Weights of a small transformer language model.
Architecture: LayerNorm before each block, learned positions, tied embeddings.
Training: a variant of Muon for these matrices, 131M tokens, 8014 steps.
Each number is 200 + 40 x the weight over its row's rms, rounded and kept within 0 to 999. Layers, rows and columns count from 0. The size before them is the row's rms in percent of the matrix's.

# layer 3 MLP down, 96x384, rms 0.139, rows 0-54, columns 0-127
088,186,226,148,242,192,253,174,195,227,165,229,159,134,148,175,177,179,201,145,172,162,250,196,200,253,210,237,251,213,227,146,195,193,228,230,186,162,209,256,209,127,165,121,215,170,163,181,238,197,223,244,222,202,125,216,189,274,252,143,214,191,187,213,213,217,280,215,203,208,198,176,250,156,259,140,180,172,266,214,246,171,142,124,176,261,214,236,198,186,238,212,199,257,212,198,98,218,195,228,185,167,216,236,188,268,210,161,213,267,282,201,262,158,196,183,189,232,184,103,239,167,165,189,191,132,265,298,205
098,229,211,205,234,249,193,268,194,207,213,246,231,162,158,295,285,201,269,137,149,147,199,217,220,323,191,191,280,196,216,265,207,223,193,146,223,161,170,117,229,280,279,230,176,118,196,186,249,264,207,215,199,167,155,206,219,237,201,199,211,145,88,140,203,176,215,189,229,106,206,172,174,222,212,191,213,291,224,258,190,213,278,195,158,169,222,138,177,174,102,210,184,225,227,229,170,230,180,165,155,215,162,200,146,189,296,224,197,205,215,233,225,243,151,200,192,202,165,190,224,179,171,137,154,147,209,196,239
100,228,205,182,183,220,222,159,216,205,168,199,195,254,212,219,229,224,142,210,235,247,186,197,188,224,195,253,255,208,198,149,213,288,214,205,153,171,167,176,243,227,118,135,199,230,223,208,224,201,159,227,118,159,175,160,185,242,249,201,193,147,179,123,152,173,228,216,166,236,262,197,155,196,181,180,125,165,228,157,215,234,217,218,265,160,237,232,195,224,164,198,235,235,242,215,226,200,130,281,192,165,170,185,267,199,164,186,168,166,241,225,242,231,158,183,190,215,222,201,234,216,249,206,181,127,67,224,215
110,178,146,197,277,215,182,160,192,192,213,150,193,206,222,203,272,201,261,175,156,128,200,212,184,192,218,214,174,138,210,191,175,125,209,117,147,201,168,182,207,185,240,150,221,236,210,213,183,279,142,182,247,290,156,164,302,208,207,181,233,208,217,160,201,249,215,196,256,195,119,214,167,293,261,185,145,149,193,187,217,190,103,141,151,144,235,235,202,155,137,142,222,235,231,212,188,256,256,169,237,151,216,307,172,156,147,191,109,223,225,220,163,225,255,230,208,174,275,231,185,216,263,161,179,129,244,237,195
097,236,154,216,210,229,184,171,175,97,218,146,233,170,170,192,184,222,188,205,183,208,199,186,225,220,259,252,194,259,251,150,211,217,182,147,236,200,225,178,89,199,211,169,186,255,175,125,160,185,152,203,187,272,249,209,152,183,215,184,150,168,100,213,237,135,205,225,208,193,182,171,247,283,147,221,209,137,200,216,175,120,80,190,203,143,157,204,243,187,161,178,193,230,168,191,205,222,264,194,220,226,180,188,250,174,176,287,249,251,175,217,172,255,184,134,235,215,218,201,198,204,214,168,148,239,231,176,187
106,154,256,133,159,209,166,110,200,248,154,248,206,207,261,183,219,173,189,233,175,208,228,153,222,237,170,165,141,221,246,254,198,205,173,247,198,183,151,252,129,250,233,176,159,174,196,222,154,195,190,187,196,247,152,225,229,151,191,169,207,174,244,173,123,190,278,221,134,126,245,167,193,213,129,152,218,206,256,187,206,165,185,125,201,200,202,192,187,222,155,207,172,249,205,234,264,250,197,181,255,220,256,174,195,216,309,243,155,226,242,193,144,162,225,238,242,211,173,222,206,131,221,221,202,195,136,212,175
100,155,309,217,234,206,208,223,166,246,195,257,180,233,213,240,207,150,207,140,178,243,235,236,184,245,266,203,254,186,216,149,189,222,212,173,207,124,236,239,215,203,214,190,222,205,161,258,152,199,176,192,145,254,181,171,187,152,206,131,157,139,292,275,226,159,224,216,224,307,181,252,199,200,246,141,148,260,208,218,226,174,259,235,186,264,214,261,175,224,222,214,264,149,216,234,261,249,142,213,146,228,129,136,142,311,191,244,189,147,193,214,201,178,168,297,197,91,192,194,182,155,120,188,177,187,222,143,191
111,226,178,219,168,228,109,169,274,207,173,137,203,205,269,197,146,210,250,137,234,254,224,208,148,245,208,181,117,170,186,168,201,131,192,187,190,239,229,117,251,186,220,121,185,180,223,225,170,140,190,186,224,282,186,171,203,154,242,214,261,180,307,176,175,169,301,193,293,208,202,240,200,219,220,239,148,242,220,174,257,177,187,207,212,167,179,244,159,218,204,164,168,201,129,248,249,224,222,151,242,170,257,174,231,222,247,132,215,215,223,245,162,144,206,217,186,144,230,203,229,180,234,245,173,228,193,198,247
107,214,180,145,216,268,219,203,271,212,188,227,239,252,229,200,159,168,157,208,187,221,187,213,237,161,277,228,108,219,163,255,223,204,104,219,269,217,217,155,170,161,111,193,232,229,142,200,214,187,184,103,203,212,188,176,117,210,248,221,161,165,249,268,242,158,247,245,169,136,183,207,178,247,152,208,242,217,220,228,218,228,183,210,207,198,151,200,118,165,141,183,159,183,287,220,229,200,241,149,179,198,186,173,263,190,216,219,214,143,258,185,261,204,222,192,192,170,213,267,243,238,194,226,242,141,260,251,156
100,249,199,265,251,199,161,169,131,191,215,126,169,141,179,233,187,176,204,169,213,231,168,269,222,173,212,126,153,197,192,193,204,245,216,170,176,150,175,222,162,160,219,224,201,228,219,210,202,180,187,181,169,226,192,195,262,193,189,238,212,223,230,273,165,229,191,208,194,114,222,178,197,241,227,231,194,226,200,212,287,212,200,255,186,210,194,181,200,214,228,201,252,209,157,187,245,180,221,189,223,191,199,198,160,280,188,215,154,138,174,185,121,177,266,155,180,135,211,217,181,174,205,177,214,192,289,233,258
093,145,143,226,189,210,166,189,203,211,210,165,190,247,233,218,183,189,253,218,212,270,165,199,236,164,248,183,267,135,254,220,207,208,216,196,214,189,250,195,202,211,234,106,143,152,195,202,204,206,200,196,147,227,198,304,217,193,190,166,181,208,172,144,215,182,158,170,199,150,250,109,242,175,176,159,185,176,140,140,195,110,261,240,231,169,179,230,237,265,118,143,160,193,176,194,236,161,134,180,194,247,210,172,200,218,121,171,144,197,202,205,196,145,130,145,202,238,176,219,207,196,189,155,176,259,195,265,148
097,216,267,208,174,151,210,156,344,204,246,258,199,195,196,128,190,195,211,240,236,309,199,231,233,225,214,130,205,118,195,233,258,160,190,245,172,177,160,239,254,227,176,212,190,172,232,219,198,190,283,176,153,206,173,184,144,139,235,217,264,242,327,207,205,178,190,163,290,189,238,196,109,145,235,242,219,195,247,197,215,228,197,168,201,239,217,215,236,245,219,184,182,176,136,233,252,237,225,284,233,170,179,283,196,145,289,92,191,205,139,205,208,163,201,193,175,249,246,156,223,196,199,182,150,200,228,268,194
104,241,144,231,271,209,155,202,152,253,236,216,190,205,171,155,137,243,205,217,201,281,212,218,172,252,210,244,172,249,203,186,247,175,251,214,191,187,219,195,305,231,242,185,161,220,185,236,234,249,194,140,179,250,212,189,140,199,214,189,197,192,152,131,261,218,247,251,149,176,248,167,161,179,243,222,219,249,169,229,220,241,242,204,193,236,211,209,187,158,151,109,208,179,163,127,207,161,200,157,189,140,207,140,210,177,227,215,179,173,191,182,263,93,160,208,202,230,224,160,171,182,158,177,171,283,276,179,215
100,121,115,230,198,214,195,171,157,200,179,186,167,155,238,104,218,232,243,271,114,197,280,207,232,220,216,265,114,258,162,191,271,229,122,157,173,218,149,221,146,179,208,245,167,276,222,160,223,166,275,183,162,243,173,219,224,221,168,207,246,184,233,256,140,215,154,246,174,205,240,172,185,203,232,209,240,223,197,146,193,182,164,208,179,218,208,252,168,212,217,252,197,182,239,157,252,169,238,172,168,143,206,162,170,198,228,176,174,167,219,170,190,222,269,212,242,152,183,170,190,180,182,236,204,212,216,186,135
093,203,130,147,145,193,192,211,242,153,160,207,196,192,193,154,172,221,169,199,240,244,164,178,244,199,140,222,229,166,239,144,115,131,152,246,174,263,361,169,118,209,218,185,169,229,216,166,196,133,171,268,119,188,215,185,260,229,188,176,237,236,251,232,200,189,227,217,273,176,161,129,241,139,166,209,172,197,128,193,101,247,262,125,210,198,172,209,201,202,205,292,135,165,214,206,162,195,168,215,238,225,200,212,156,146,162,187,204,212,217,183,122,205,250,183,199,198,180,162,161,198,158,202,190,289,234,198,210
100,230,162,212,239,236,176,208,165,167,170,194,129,211,267,176,253,249,138,242,217,254,218,212,233,163,242,165,173,153,174,207,213,203,145,215,231,186,99,210,135,191,180,217,221,240,194,191,146,169,259,118,266,177,162,221,182,157,208,96,194,160,214,270,223,178,135,181,191,228,193,216,308,200,229,201,250,162,169,246,256,124,224,192,190,248,153,151,209,186,273,154,191,205,162,194,265,210,173,205,217,284,165,200,160,140,209,228,194,182,162,214,225,249,202,214,204,167,174,203,141,285,205,194,208,214,53,160,221
106,208,190,184,207,173,257,158,185,220,225,217,135,219,242,141,195,159,148,206,215,100,232,270,163,136,237,214,153,168,184,211,193,206,205,267,251,234,115,217,240,175,186,238,212,199,176,140,176,191,218,211,216,224,201,206,172,209,145,199,210,163,153,235,283,190,150,157,194,221,267,188,155,188,157,183,238,226,197,168,164,235,143,137,197,242,160,240,160,172,289,198,237,151,255,157,200,192,159,116,247,199,203,203,219,213,131,209,222,206,177,168,183,212,239,189,263,165,187,179,163,201,204,231,200,123,219,192,133
097,229,243,188,268,156,285,149,292,246,231,246,127,233,189,203,126,181,162,172,198,208,222,283,184,156,223,205,193,197,252,175,198,161,247,285,229,252,198,227,215,232,163,227,225,160,196,235,148,181,195,206,143,256,148,266,240,202,208,176,165,194,182,178,205,132,238,126,157,238,223,227,244,224,66,218,202,219,252,224,185,267,218,227,192,200,187,267,226,266,264,165,270,216,118,214,160,268,231,201,197,179,197,205,241,215,218,271,166,223,178,116,170,142,198,173,193,202,238,222,162,242,226,239,176,137,224,213,181
106,233,230,209,235,123,217,193,185,167,235,216,231,166,155,209,158,254,166,178,174,222,190,195,196,145,169,251,138,263,233,234,241,186,282,216,253,164,255,177,209,193,117,284,281,173,168,192,199,189,239,217,214,177,218,233,214,254,143,237,185,176,221,138,202,223,164,212,251,190,199,226,143,169,252,195,218,165,191,216,128,236,220,245,96,211,151,225,241,214,223,221,194,247,168,220,155,157,111,225,156,229,162,191,213,270,197,134,210,172,132,226,244,301,200,168,146,171,235,192,190,259,197,154,213,167,162,122,193
110,158,218,237,188,177,188,229,204,247,255,261,176,225,162,128,160,205,206,216,143,199,159,194,200,191,217,172,174,310,227,159,179,228,243,251,164,152,245,173,249,250,139,209,146,267,264,261,171,184,187,240,192,185,233,141,228,127,168,195,238,227,221,176,128,199,181,250,268,178,197,188,206,140,210,176,227,183,155,177,240,219,174,248,276,187,206,230,207,174,172,199,192,200,177,237,204,149,214,218,181,162,253,155,195,244,100,212,210,245,239,203,170,174,254,223,251,186,217,226,190,204,172,176,155,197,162,228,152
108,242,243,203,231,146,197,162,240,183,183,298,173,171,141,237,308,257,201,205,171,179,203,180,225,163,152,188,181,139,194,124,201,201,246,234,175,212,145,198,238,176,314,205,227,187,19,161,244,212,227,197,176,124,245,228,217,169,170,196,217,99,131,183,227,163,235,163,156,173,261,223,252,244,228,185,173,233,211,206,168,212,213,190,221,177,169,249,128,213,190,158,167,217,129,246,163,185,136,215,204,236,191,169,205,233,251,220,196,179,156,110,230,247,200,232,208,201,123,187,121,163,133,196,127,209,159,202,241
104,184,195,248,184,129,154,239,168,220,177,208,207,191,200,127,261,244,229,182,212,284,203,161,221,224,210,169,182,162,199,237,249,210,248,201,181,221,219,228,160,165,207,242,196,147,127,229,195,159,158,173,247,206,230,159,245,199,260,248,169,173,339,191,152,122,231,139,148,260,167,210,234,188,169,194,225,178,143,209,271,226,297,272,195,177,216,216,242,192,224,170,188,171,146,216,223,254,221,167,167,163,236,204,167,169,202,158,186,195,199,246,229,167,173,206,119,149,252,72,157,211,192,277,173,247,181,233,261
099,210,198,240,262,214,133,242,135,213,149,190,198,193,190,204,228,208,206,178,217,295,202,219,233,184,222,229,221,220,159,209,204,159,249,182,164,202,214,151,306,157,204,204,155,178,193,209,202,233,171,214,330,212,168,215,141,195,187,177,196,227,296,226,166,216,200,157,168,197,181,196,224,175,224,137,244,200,155,224,304,212,261,228,221,183,183,260,192,160,179,183,163,216,170,226,161,211,205,186,235,207,242,256,161,218,126,153,175,170,187,218,121,204,201,238,195,171,165,187,150,169,197,256,203,208,164,226,194
096,239,168,160,243,214,174,219,236,216,264,281,167,238,212,208,143,142,140,257,208,150,190,271,201,150,155,160,172,112,172,293,159,230,221,193,223,249,242,227,212,256,241,247,233,242,194,216,145,200,175,209,234,159,185,208,213,264,209,184,230,239,186,122,140,265,172,180,194,132,186,187,211,180,258,230,149,186,194,191,183,169,194,174,273,184,164,176,123,205,267,151,180,224,238,225,153,203,156,189,196,255,177,196,179,134,189,148,220,246,162,209,216,167,226,187,208,190,201,282,247,233,241,221,227,117,267,90,157
095,243,233,159,228,200,239,214,246,219,165,236,173,257,228,254,202,257,186,150,213,257,132,200,223,160,162,201,191,161,220,234,142,232,213,245,151,205,164,198,226,177,211,149,169,161,260,176,210,155,192,117,222,196,296,197,179,232,205,215,178,177,249,235,222,195,219,150,136,239,165,153,262,118,156,118,279,174,146,157,211,170,194,206,246,204,219,148,202,179,149,233,219,156,233,191,210,161,147,182,235,231,281,233,196,170,216,175,211,228,202,213,185,193,137,194,275,177,187,252,191,197,165,244,299,170,214,189,131
094,185,244,147,262,181,209,194,200,237,151,300,200,236,204,183,257,192,183,250,130,256,242,215,125,245,261,230,179,221,255,237,230,170,200,220,213,211,219,174,101,172,201,192,251,220,119,172,245,163,178,226,209,252,208,196,202,164,154,144,273,163,118,226,199,244,271,231,199,155,175,210,199,266,187,183,190,256,251,237,162,193,198,183,183,230,203,149,127,202,254,152,230,175,190,195,234,200,224,249,188,207,208,194,162,193,275,170,210,179,195,206,250,223,200,166,126,203,242,186,173,190,223,195,148,246,174,202,222
097,174,133,124,200,216,110,115,174,224,165,242,254,194,196,237,128,210,165,117,233,187,211,223,194,135,287,163,223,202,199,213,137,212,194,260,160,264,178,231,244,187,183,201,199,190,218,221,148,202,180,229,243,189,206,198,215,255,162,228,191,327,241,237,204,213,262,193,245,124,150,240,215,176,245,160,223,170,199,213,263,176,131,166,209,194,155,135,145,270,269,232,198,170,159,159,155,160,158,148,250,212,104,252,175,178,223,195,239,235,195,205,226,185,221,243,161,179,247,228,181,262,218,234,190,112,193,230,194
100,181,217,159,224,253,228,190,163,171,206,181,183,163,194,190,216,215,185,228,142,115,179,156,164,191,195,154,239,155,146,220,221,233,175,214,235,187,138,200,202,178,163,187,207,142,184,181,230,273,160,259,182,182,148,155,261,198,157,188,202,243,210,189,168,162,188,158,95,184,167,134,198,273,211,173,211,183,229,210,193,205,222,205,189,219,139,215,149,127,136,234,162,170,172,241,195,247,245,242,263,251,172,204,289,296,237,157,261,210,167,212,240,222,189,183,165,183,155,222,214,232,196,242,217,216,184,212,149
094,283,221,174,174,230,202,260,209,148,170,247,204,204,201,111,174,247,230,198,228,118,149,162,238,196,270,150,173,204,185,216,203,253,256,169,221,176,209,205,243,236,216,125,208,241,195,250,172,204,215,155,245,247,168,165,215,257,240,191,172,170,224,160,186,171,136,224,166,201,169,226,298,178,84,192,238,262,187,154,129,243,265,271,223,242,249,188,172,149,183,221,295,185,209,151,173,146,193,211,210,178,232,151,216,153,151,247,211,294,194,163,171,251,197,288,215,232,249,295,185,222,229,221,197,138,135,255,173
099,247,223,187,223,231,241,208,163,187,216,249,181,226,149,142,242,119,140,238,182,33,156,158,240,225,194,147,205,167,172,207,222,170,125,163,211,244,240,243,154,170,169,218,249,161,193,242,199,141,224,264,217,199,196,245,222,185,230,204,123,163,204,133,209,135,164,205,163,244,210,162,289,182,144,201,205,259,183,186,149,199,199,169,250,216,190,185,189,167,291,179,191,273,261,141,147,240,241,182,127,247,182,226,249,204,226,208,241,147,216,120,162,247,189,232,253,214,216,137,211,260,173,217,260,172,199,212,192
096,271,188,188,218,147,213,155,221,229,223,187,141,190,220,266,223,171,214,218,213,166,188,160,180,155,195,229,227,169,161,154,220,253,219,203,203,182,163,232,201,252,206,230,145,238,265,182,215,128,254,170,150,182,185,226,145,161,142,204,260,251,212,269,221,235,139,199,326,220,274,195,202,147,240,195,142,202,218,213,161,254,170,179,212,233,171,203,219,142,265,166,226,178,198,202,216,197,194,274,190,232,233,210,175,152,249,181,172,190,171,165,258,214,219,234,320,248,255,186,225,254,202,166,200,196,197,175,230
105,120,179,213,221,222,249,145,190,139,225,164,194,128,131,173,137,207,157,262,130,80,199,201,220,179,184,163,180,240,172,197,235,189,206,113,243,200,191,199,89,194,208,196,255,154,176,163,207,252,249,194,157,200,151,176,174,172,216,195,162,154,136,241,210,172,175,176,150,145,245,166,161,259,231,228,161,198,204,238,162,161,180,191,257,245,189,204,227,264,173,184,200,201,243,221,172,230,240,216,134,259,158,235,247,184,266,193,215,183,163,161,231,217,140,155,215,223,151,255,216,170,169,147,258,169,193,224,173
102,176,241,108,206,194,255,204,222,243,202,250,169,191,213,132,195,158,196,148,181,277,212,221,186,260,216,236,280,223,196,230,259,200,157,135,135,147,260,253,162,234,188,147,185,203,237,244,194,166,189,174,202,228,178,152,261,207,168,245,218,179,300,196,146,202,187,230,241,198,147,236,167,66,226,217,175,170,186,233,189,175,254,220,184,189,262,212,222,239,185,253,195,166,204,183,222,174,196,204,181,175,194,219,206,157,230,167,149,176,217,185,124,169,185,123,169,178,244,199,162,178,249,171,254,194,205,179,172
104,209,199,247,170,278,175,204,195,219,303,183,178,130,209,190,274,177,172,228,178,225,177,209,202,162,271,145,280,240,188,194,187,164,221,248,155,145,258,138,188,167,160,183,204,216,261,211,223,190,152,238,170,237,201,191,188,184,165,176,239,233,307,287,112,244,192,253,181,211,192,197,256,223,168,204,193,237,168,242,138,235,147,228,175,229,176,216,189,200,186,207,220,175,187,192,178,200,255,204,169,124,173,184,177,200,116,246,173,207,200,247,170,217,205,203,166,196,225,227,203,192,221,181,218,202,377,131,191
098,169,206,173,204,222,245,169,194,157,165,231,203,178,233,250,153,217,228,165,168,186,227,179,189,164,165,259,214,206,219,163,254,160,222,183,186,251,248,238,195,179,148,197,179,224,264,189,260,230,186,211,176,142,171,181,198,244,222,192,146,202,195,134,166,211,193,254,154,165,170,221,190,171,124,248,221,195,239,163,211,170,148,163,204,243,168,222,209,227,178,217,229,254,223,146,185,136,162,157,238,134,138,194,255,138,212,181,162,189,165,189,211,292,191,241,243,205,270,196,291,208,199,169,233,161,211,185,77
092,215,190,189,231,288,214,195,186,270,197,183,214,256,174,131,248,301,191,182,135,179,139,221,231,169,182,207,304,204,156,148,232,169,157,178,230,162,205,223,210,226,168,235,102,288,266,291,183,201,222,222,169,191,215,268,234,223,235,217,229,181,125,188,157,195,188,189,256,176,211,227,210,207,188,186,220,146,222,232,215,233,201,160,251,128,176,213,205,200,157,204,159,200,149,247,158,256,112,247,218,184,192,175,211,160,132,175,153,255,166,172,181,198,193,201,289,273,189,253,184,184,289,156,146,157,225,156,116
100,204,192,239,171,202,207,241,244,222,256,151,221,240,116,201,239,168,189,184,266,162,223,156,204,228,120,176,166,234,266,220,168,258,217,150,154,185,175,277,192,212,260,198,162,162,216,209,203,213,211,137,133,134,204,208,231,259,150,202,139,178,222,231,214,185,170,191,134,132,192,178,137,188,224,203,229,180,162,245,198,176,180,226,217,205,218,214,220,131,141,183,197,158,194,155,140,196,208,208,226,151,220,195,228,210,130,228,207,267,180,249,172,201,207,220,178,194,221,206,252,267,216,224,210,236,171,237,224
091,179,271,170,203,232,187,279,233,238,173,176,178,171,204,196,179,246,227,244,169,242,220,159,226,201,172,246,240,196,266,159,206,183,240,211,166,233,193,241,123,190,164,164,152,243,191,242,227,219,188,197,239,177,251,200,205,183,160,225,211,232,1,137,224,242,116,213,180,196,227,178,178,184,140,163,96,254,209,158,179,135,204,272,151,238,210,181,251,275,196,193,263,222,229,177,160,263,241,171,215,223,163,180,173,184,133,192,183,214,226,148,200,225,233,208,221,243,216,306,155,179,256,244,246,166,208,264,141
100,200,235,186,202,200,216,230,167,171,178,158,246,190,168,288,201,185,164,255,282,229,167,191,265,108,265,188,208,213,212,211,143,194,291,293,206,176,228,268,222,219,172,165,128,147,292,174,225,228,149,193,176,127,184,186,184,219,267,200,238,184,211,149,142,201,229,207,220,229,138,228,249,187,173,198,210,204,178,204,241,262,240,181,210,169,124,185,214,232,207,315,126,198,201,207,163,128,134,187,251,210,167,175,210,153,224,197,199,143,194,134,240,199,247,256,183,187,150,229,165,169,150,187,189,179,153,192,214
105,199,149,196,187,164,221,178,198,153,206,134,189,197,184,179,198,158,105,205,289,205,224,155,176,230,231,159,178,196,201,191,256,176,215,228,208,145,224,252,92,226,175,236,253,184,201,251,161,175,293,181,251,197,179,206,173,200,159,218,179,209,218,182,217,184,121,144,203,268,136,230,222,225,220,230,192,162,198,203,225,197,319,315,163,201,236,174,215,216,204,145,252,196,246,205,253,227,275,117,145,229,165,155,238,219,135,190,157,139,195,212,209,216,182,148,219,169,151,234,171,173,221,165,262,168,195,194,129
104,235,192,159,133,218,263,161,185,211,238,225,233,193,175,159,167,177,178,263,263,135,163,208,182,142,187,151,280,173,178,208,223,290,142,172,200,189,182,158,154,228,167,156,191,234,239,263,222,179,277,249,187,235,244,222,214,275,131,210,240,221,206,175,89,260,204,246,181,166,249,236,240,166,243,241,194,220,204,153,247,231,257,167,233,133,236,167,250,191,224,197,218,195,193,227,205,159,213,167,244,167,233,244,232,200,188,201,210,253,257,173,158,202,243,208,218,256,178,188,163,95,197,163,285,192,175,265,238
106,170,123,174,209,196,213,223,167,217,183,213,229,202,156,184,258,230,216,261,177,134,248,171,231,212,209,204,215,247,245,253,195,224,181,284,246,230,141,160,173,164,251,210,220,210,130,151,238,214,218,203,205,203,179,143,205,246,252,156,219,175,120,177,248,158,235,169,183,163,185,118,199,228,203,214,254,274,203,156,156,190,118,176,175,194,154,173,195,190,167,205,195,85,242,154,213,192,245,218,194,195,246,192,264,224,264,238,189,168,230,117,209,229,217,138,161,149,130,212,222,199,264,249,122,196,146,252,204
103,221,167,184,225,166,165,292,293,196,188,246,256,196,205,231,188,180,244,187,190,309,155,186,180,245,218,192,183,263,102,214,204,228,163,168,198,270,156,205,194,123,199,239,200,167,235,221,207,203,182,209,195,148,233,137,249,188,228,262,217,248,203,122,229,172,200,237,207,238,207,215,221,178,125,242,287,145,188,139,201,116,167,210,140,172,134,246,211,166,181,203,196,195,200,230,204,204,175,231,203,205,176,226,253,221,155,250,204,220,196,201,256,145,242,156,188,126,213,253,208,269,155,209,180,255,237,218,236
104,211,194,217,209,201,244,204,154,172,240,231,214,164,148,197,301,205,166,147,206,215,165,219,152,206,202,206,222,197,219,143,222,179,254,246,192,179,120,208,199,201,233,205,257,179,176,234,188,237,255,214,287,156,134,236,90,170,210,163,183,168,222,218,235,177,219,210,239,173,271,221,189,225,301,217,142,222,192,260,174,220,175,212,251,274,143,174,174,209,263,234,210,146,232,162,149,184,217,192,186,227,168,200,185,188,111,180,271,177,208,249,256,270,149,147,172,202,223,206,207,179,229,143,200,164,261,191,225
096,210,227,178,156,286,232,210,199,206,206,213,222,242,182,199,237,231,267,173,161,230,219,213,232,150,149,195,183,202,225,236,198,189,137,155,210,241,251,163,206,192,236,209,140,193,184,268,201,203,184,177,200,173,176,193,184,120,194,181,226,248,206,158,250,143,199,208,233,217,218,236,203,237,214,227,223,231,183,279,204,186,275,195,258,217,162,116,245,254,213,258,153,166,270,193,149,240,244,210,202,156,155,201,193,171,193,144,217,185,222,269,231,225,141,191,202,265,187,179,151,236,231,271,218,168,176,219,219
107,260,188,164,257,279,197,226,170,168,218,199,174,144,228,219,152,267,135,244,187,76,184,221,169,201,113,234,243,91,155,244,266,250,190,241,295,247,238,145,204,230,223,196,186,206,216,157,145,203,150,272,260,188,266,224,213,189,121,234,208,248,52,218,266,247,134,242,164,189,155,208,208,209,232,90,180,157,223,208,140,210,213,204,172,261,227,192,264,159,231,214,237,185,164,135,161,153,177,234,212,249,166,245,187,223,148,172,233,158,188,213,257,185,189,192,182,249,203,230,231,185,211,237,217,192,188,195,261
099,211,183,242,166,245,131,194,218,197,210,136,235,219,206,184,231,245,269,218,162,235,150,164,218,111,238,138,229,223,227,246,205,142,146,163,162,192,181,191,189,195,229,222,154,223,249,221,232,229,104,166,271,196,213,197,188,193,215,188,210,301,214,162,226,183,200,141,243,247,185,239,175,256,211,237,170,242,184,128,247,122,225,277,110,187,188,252,172,111,221,190,179,232,236,219,191,227,217,198,221,160,242,196,179,186,289,219,214,138,236,279,177,183,255,191,172,211,215,182,203,310,275,224,196,157,277,158,165
099,155,249,234,135,139,184,179,210,202,226,239,222,278,165,179,166,143,241,197,219,195,172,201,276,277,203,183,224,294,227,258,149,240,260,226,127,211,232,169,255,232,223,205,203,183,261,249,172,152,201,207,212,235,221,239,187,245,201,154,186,177,218,112,195,192,220,139,249,217,124,212,222,170,278,191,201,222,170,148,239,261,228,212,240,144,227,193,98,154,116,256,175,203,212,228,226,210,199,204,212,163,253,173,169,218,238,226,200,237,175,232,157,125,191,167,195,151,227,216,244,224,260,148,163,150,135,245,186
097,279,172,179,189,194,204,244,264,155,178,170,238,181,194,224,176,219,164,235,227,191,216,213,136,191,101,210,208,172,172,236,173,115,133,181,210,251,175,201,147,267,255,275,249,228,205,175,238,205,173,90,144,243,259,284,245,155,180,208,207,214,169,204,251,206,142,203,213,195,200,163,171,186,151,204,248,210,150,181,195,163,242,209,197,244,223,145,234,246,190,172,217,173,233,141,235,254,169,115,148,196,218,213,241,209,228,194,151,229,172,194,241,174,174,129,204,233,153,177,189,213,183,134,231,247,183,195,199
109,187,221,277,173,222,231,185,197,174,206,162,165,263,169,282,229,241,252,173,182,226,174,207,129,211,214,214,220,238,223,200,219,251,208,131,190,230,155,199,160,126,150,205,205,168,130,238,224,199,191,116,186,108,175,167,169,140,195,175,202,194,251,164,253,168,198,172,159,281,138,205,235,205,197,254,215,183,208,175,220,225,230,262,205,242,201,151,209,166,96,206,178,187,185,165,181,195,258,138,191,138,257,207,160,143,217,265,201,214,256,270,165,132,190,197,264,198,198,168,192,159,211,229,231,229,208,126,244
102,165,310,161,227,169,213,126,214,195,198,104,262,202,156,226,139,196,179,211,256,236,181,213,140,260,201,249,244,171,192,173,230,147,236,309,185,174,349,252,237,227,194,166,112,158,281,147,238,187,209,279,186,208,317,176,204,247,200,208,187,182,144,297,251,273,216,166,246,178,222,201,221,247,260,113,199,172,241,182,187,168,201,143,259,196,228,143,166,244,235,154,219,158,172,238,238,220,234,213,115,186,232,189,261,253,148,209,156,267,203,168,198,178,142,225,188,208,159,183,201,238,157,171,201,274,197,226,168
098,197,214,257,136,174,238,147,174,220,230,123,209,209,230,199,140,193,212,196,178,165,187,204,197,180,219,238,226,206,219,197,155,156,205,175,228,169,185,212,247,132,112,251,219,243,209,232,197,152,108,204,178,231,148,177,140,204,199,149,180,230,199,256,201,302,243,189,241,210,276,206,234,241,235,259,205,192,132,124,197,259,192,219,184,193,250,276,166,187,215,237,246,242,206,212,192,216,204,223,243,163,176,252,258,250,131,197,188,224,179,217,146,109,210,170,224,208,214,210,205,290,224,195,194,124,281,258,165
105,161,244,206,172,110,147,157,145,229,224,241,120,266,214,227,217,173,220,205,269,254,170,197,240,250,223,185,245,272,240,170,164,194,257,182,159,165,227,212,227,250,160,187,205,157,230,254,206,175,195,197,184,185,157,195,218,164,202,193,174,241,266,126,172,164,207,148,202,243,230,250,166,224,231,207,241,158,285,231,212,234,162,221,120,170,137,256,259,160,181,200,162,161,152,239,245,212,244,214,235,173,204,156,117,213,259,165,168,182,211,276,238,174,210,176,194,241,240,208,170,224,255,191,233,283,168,206,225
096,227,176,145,225,195,221,244,162,139,167,176,196,131,218,219,254,160,179,179,208,265,305,219,213,219,198,182,99,79,214,250,206,247,217,185,260,190,154,208,195,192,203,250,201,173,187,151,201,275,214,196,195,230,141,203,247,198,184,284,196,172,157,253,227,218,179,242,192,171,243,221,108,243,185,220,256,181,242,207,185,222,210,211,195,176,175,182,250,209,343,195,220,140,192,209,186,227,214,188,181,236,137,261,162,278,188,244,209,261,211,238,258,208,213,181,175,186,223,156,183,247,222,218,222,291,174,193,160
100,282,153,236,194,155,206,223,159,201,208,160,195,186,172,284,212,239,197,182,167,226,240,130,300,232,149,209,199,188,134,195,170,211,203,151,158,185,245,196,190,243,196,153,203,183,167,182,202,250,229,187,210,259,180,119,201,271,221,250,246,218,239,303,187,152,213,197,182,208,130,228,169,201,198,217,208,122,218,219,219,140,208,227,207,267,278,196,192,168,191,208,223,186,241,153,150,190,201,152,207,226,196,217,187,207,320,177,207,153,203,186,173,196,158,223,183,243,176,197,170,195,124,262,219,199,253,178,167